Part of a small language model's weights.
Size: 19 layers, width 64, 2 heads of 32, MLP 192 GeGLU, vocabulary 2048, 1.15M parameters.
Architecture: LayerNorm before and after each block, rotary positions, no biases in attention or MLP, tied embeddings, capped logits.
Training: a variant of SOAP for these matrices, 106M tokens, 3229 steps.
Each number is 500 + 40 x the weight over its row's rms, rounded and kept within 0 to 999. Layers, rows and columns count from 0. Numbers have three digits each. The size before them is the row's rms in percent of the matrix's.

# layer 7 attention output, 64x64, rms 0.225, rows 22-63, columns 0-63
104:429517512422529535556481460502557463535508507473550572473518464587489582475466527492538506488495454454560467550490504527476467541527506495504515541463465518493446563504458432405517435480506495
103:510534478447535473527479565545467485452493536478528499445549480486509492449352512498558482472514464575507467519524537525522526477533555586475544495480539463526532500442505494441526579526511512
089:471589521453531558552494522531537561468504594483529532544485512545501523461544515564461512504450540471478536524553529492540494465584491494510478534464435464552492478569565506530467448560516522
084:468465473451437523493482419526459502516424461504402445487517525491538464451550473486500509467575480501500427499484471549486444498455531384477521502548490518561467530481539461508560473500507485
093:474497460535548474513510542425456476519440499481476480566587459525536558518489464429486468552504468525473509494476435479534517472530620440509420530504511503456490535523492504478506402507516489
084:471458471472490479538483445520523556572564546538493567502467532440512499494494496563532487511518507502511536402448527540482437521467532458581479544449525571491448480489500436425474453537518493
095:526526438594433455526539548501492574516535475501471515474444522561509449551548442491559456562481479505538439509499522439537468539488464466511468460427488516484515506545525521516441535543553543
091:529537425446490426590510426503500543526535529511457537533517518505488488567527429463498484559466432486510494539510544496553466568570558521542519571518555520545536503521498490480457533509506542
104:533531522520428564516466462534494497541563574546444521500571471469570569545478444509497580520436423458522447501517478529468448511480485489515468476515495485495489442547504515453425552514488487
096:504452476471433436506503494470500575508506542541452494509507494490503378467472487474486502423512570495478446503514531479547521492533500509517501479533500492446362510517520499582504572553488508
101:561515518465466545508469467475559500495590509489555520501505455512515531487440486450481484551458476501535494454412488444520472578528421467537511506524513442480495552414504568470543491479547561
080:483549471516582454529520525436433478467437477455529520504455462479479515525451522505469477535470489526449501506553546512545488487461487431568565491509520385432531529472425493521518474438497516
087:565491496505468434467514495453467499566504491445493455483443499535539487504523525516484467483442414476519557470536492428535460447404547530561576592529499455554505504490460489496529495486454500
103:491547507483453544416475501568466553472515561468408483525499477493591534497446486535464493554461544496510463437495479501489477571577537523467499518505446455474505493539513484525396508487493544
102:504436437497531494533520555580524533510485436509455447533572440441554477508513523481529547509503475499547524548453477524429505484532474497569525459553532522483588473513492430459566536512524533
116:540485486483498483553499515517556448430457474513555523477559494557568533466469408493445536512532470486545499536585489452527493511541516496490592449445438538491501482526500548436547468457504534
096:442444474470543520443593499500479436464597476491505469460454499545558454532537500474551478473529473485494526506464455524493412453511424472452514495471475533455499513446529571467490504453537465
105:443499448443500477422531584422499444534527494475512465508443510441504435498528471445481541461472510503496563404465459467557529548490430509469499481524461468532470526546457536497464541508532502
095:507480502513509568439455510444462392497463510488504519477540419543491540473523485535491469406469463482466579495493531509433544416501539505525426476491485505499479560470528516441493438468478486
093:513523530482444484433526479545485440441560536465471507526506533522497499494585476503598554497505526587509533449441522526511469569479536517415468463510493515458507505508475542452433513509448440
108:550466517487515567445472500484500543531506403460498476524486522418486505457524437477478516506540512518497499460440454556538544447445479482544573489483507524534526508493465594554446465468556428
090:546530439538510503481477510511512521535568483456536508498501418498476482488550577568524427518457514434513499462522569498447468544569513501510539565565563505517579572475451486535467505510526512
099:452529483456557514477547503468457574552527527453475479472474424502445481482446591476477507521533511461458537477470481565531604501475546515492485558478480447493500557462495461500570440497480457
093:437470555469424495544472495453456507528538401512456507443505484543408505510491582478453478520582549497512569515459476522556548472466498550500524486490483469550551451441504461478492496512491510
086:497453539455531458478589494489487503527485471467495417544476436526529476550433490568488417439497525421465453483466522452505490490437492480421535514531595516518481486459458519508486457482495504
105:549487494499498513501501474510540516488491572457415383488554496502472479602584465479550447474502501489500502534550570478490522475475468477526470492539516460464566477506480505457550430497464569
087:529540504575509549590594537467580558477533507463505516465509475557530504508488392514506541521488430500461502549518529540495523497481512501530499484545558540418558481531554517502483507519480451
114:411507467508464512478578461423545477455515470500573454535562508463457519411508520513533506475509594479456543530572536455554507449495495480475513529529535515504540512475467464523433532468482462
114:526493540469510399559494412500515467474455476513398488526460601497539514470542500462548536453442532528503529525540508534468509466556493484483516435565463544481492492515448529515494512568474527
112:483524538463520534511516496465518475486568533447456523517530435521497468464541527419456441512518454465485546470417528505582484469477495439422507499506442469496561541483564544489586492487541453
118:485465527472509508484485564470527471522422399478514539502544524516441488482511506507466487390548494520532530515541460406466587486545447492501516487490514543532429589475489549537514488504512481
092:352499580464417480505466487510500490470460494496479512522510480530524422472518483498502509552530510492601453428456492495484479488480510493566442501521418545520505513464469534561472520505482492
116:520503524494497574461478481538520508590538439483554512517433443487559426499516500430522490560467488450520515505502540500577498555450441520522571480463418520527515526531524497478492544484524420
108:432445477489494488437511463512552505547554453493511448536475400582480544501539473569509474542513529474545490507502450525439451540469459551484529520561513474505535542505517467489510397446481515
107:542494531493533457508448503552515497483501539489494503466447487461577527499467472618465527575533498554483432462496530512465449528514537515471608541459487523446537480515556532506462499565443526
101:512591531507527481467425502460583505438575542463549509471557573527481494534476471531500545458466530518541447504526522478555432515478471489542474457539538569477531538507519524470448504543442471
111:440458561528534530512506512562525389482470465476543511572497485475515556520469469536461516448475513449447556519529497477466478437455457498484569541471466576493535509571462530527496465534564502
107:489569504489455543537542576473523439448507517544441546483494452477418513468500458586486503502413467525513560509492567599459456556489463506512470487512519496477541496512564507511469516515490554
097:542554516492548488500456477508497480531573478450458567436479361438483477488406441504523485540488521518483510474509562527461513576483517477572501533476495549526511548524527510488532538495541495
087:508561496591427446539504451524414476570500481553536463473509508528518468533555504456500525456472432525472415492531519501477500499502465533498435444478494527563545476486533478573537506573508508
100:489548558496519481526523595551547501489488438504534474487494519502458561556522504467516454529480484502525437523464528475495472454517482583511564526474500529428509491537417521458501505497569623
101:491369544537463414485487493490426518480488442583489451533505503473557499469526482435454544520502474502496513529482478460510492464563498512497450518501439564524501453452490476500471497399488488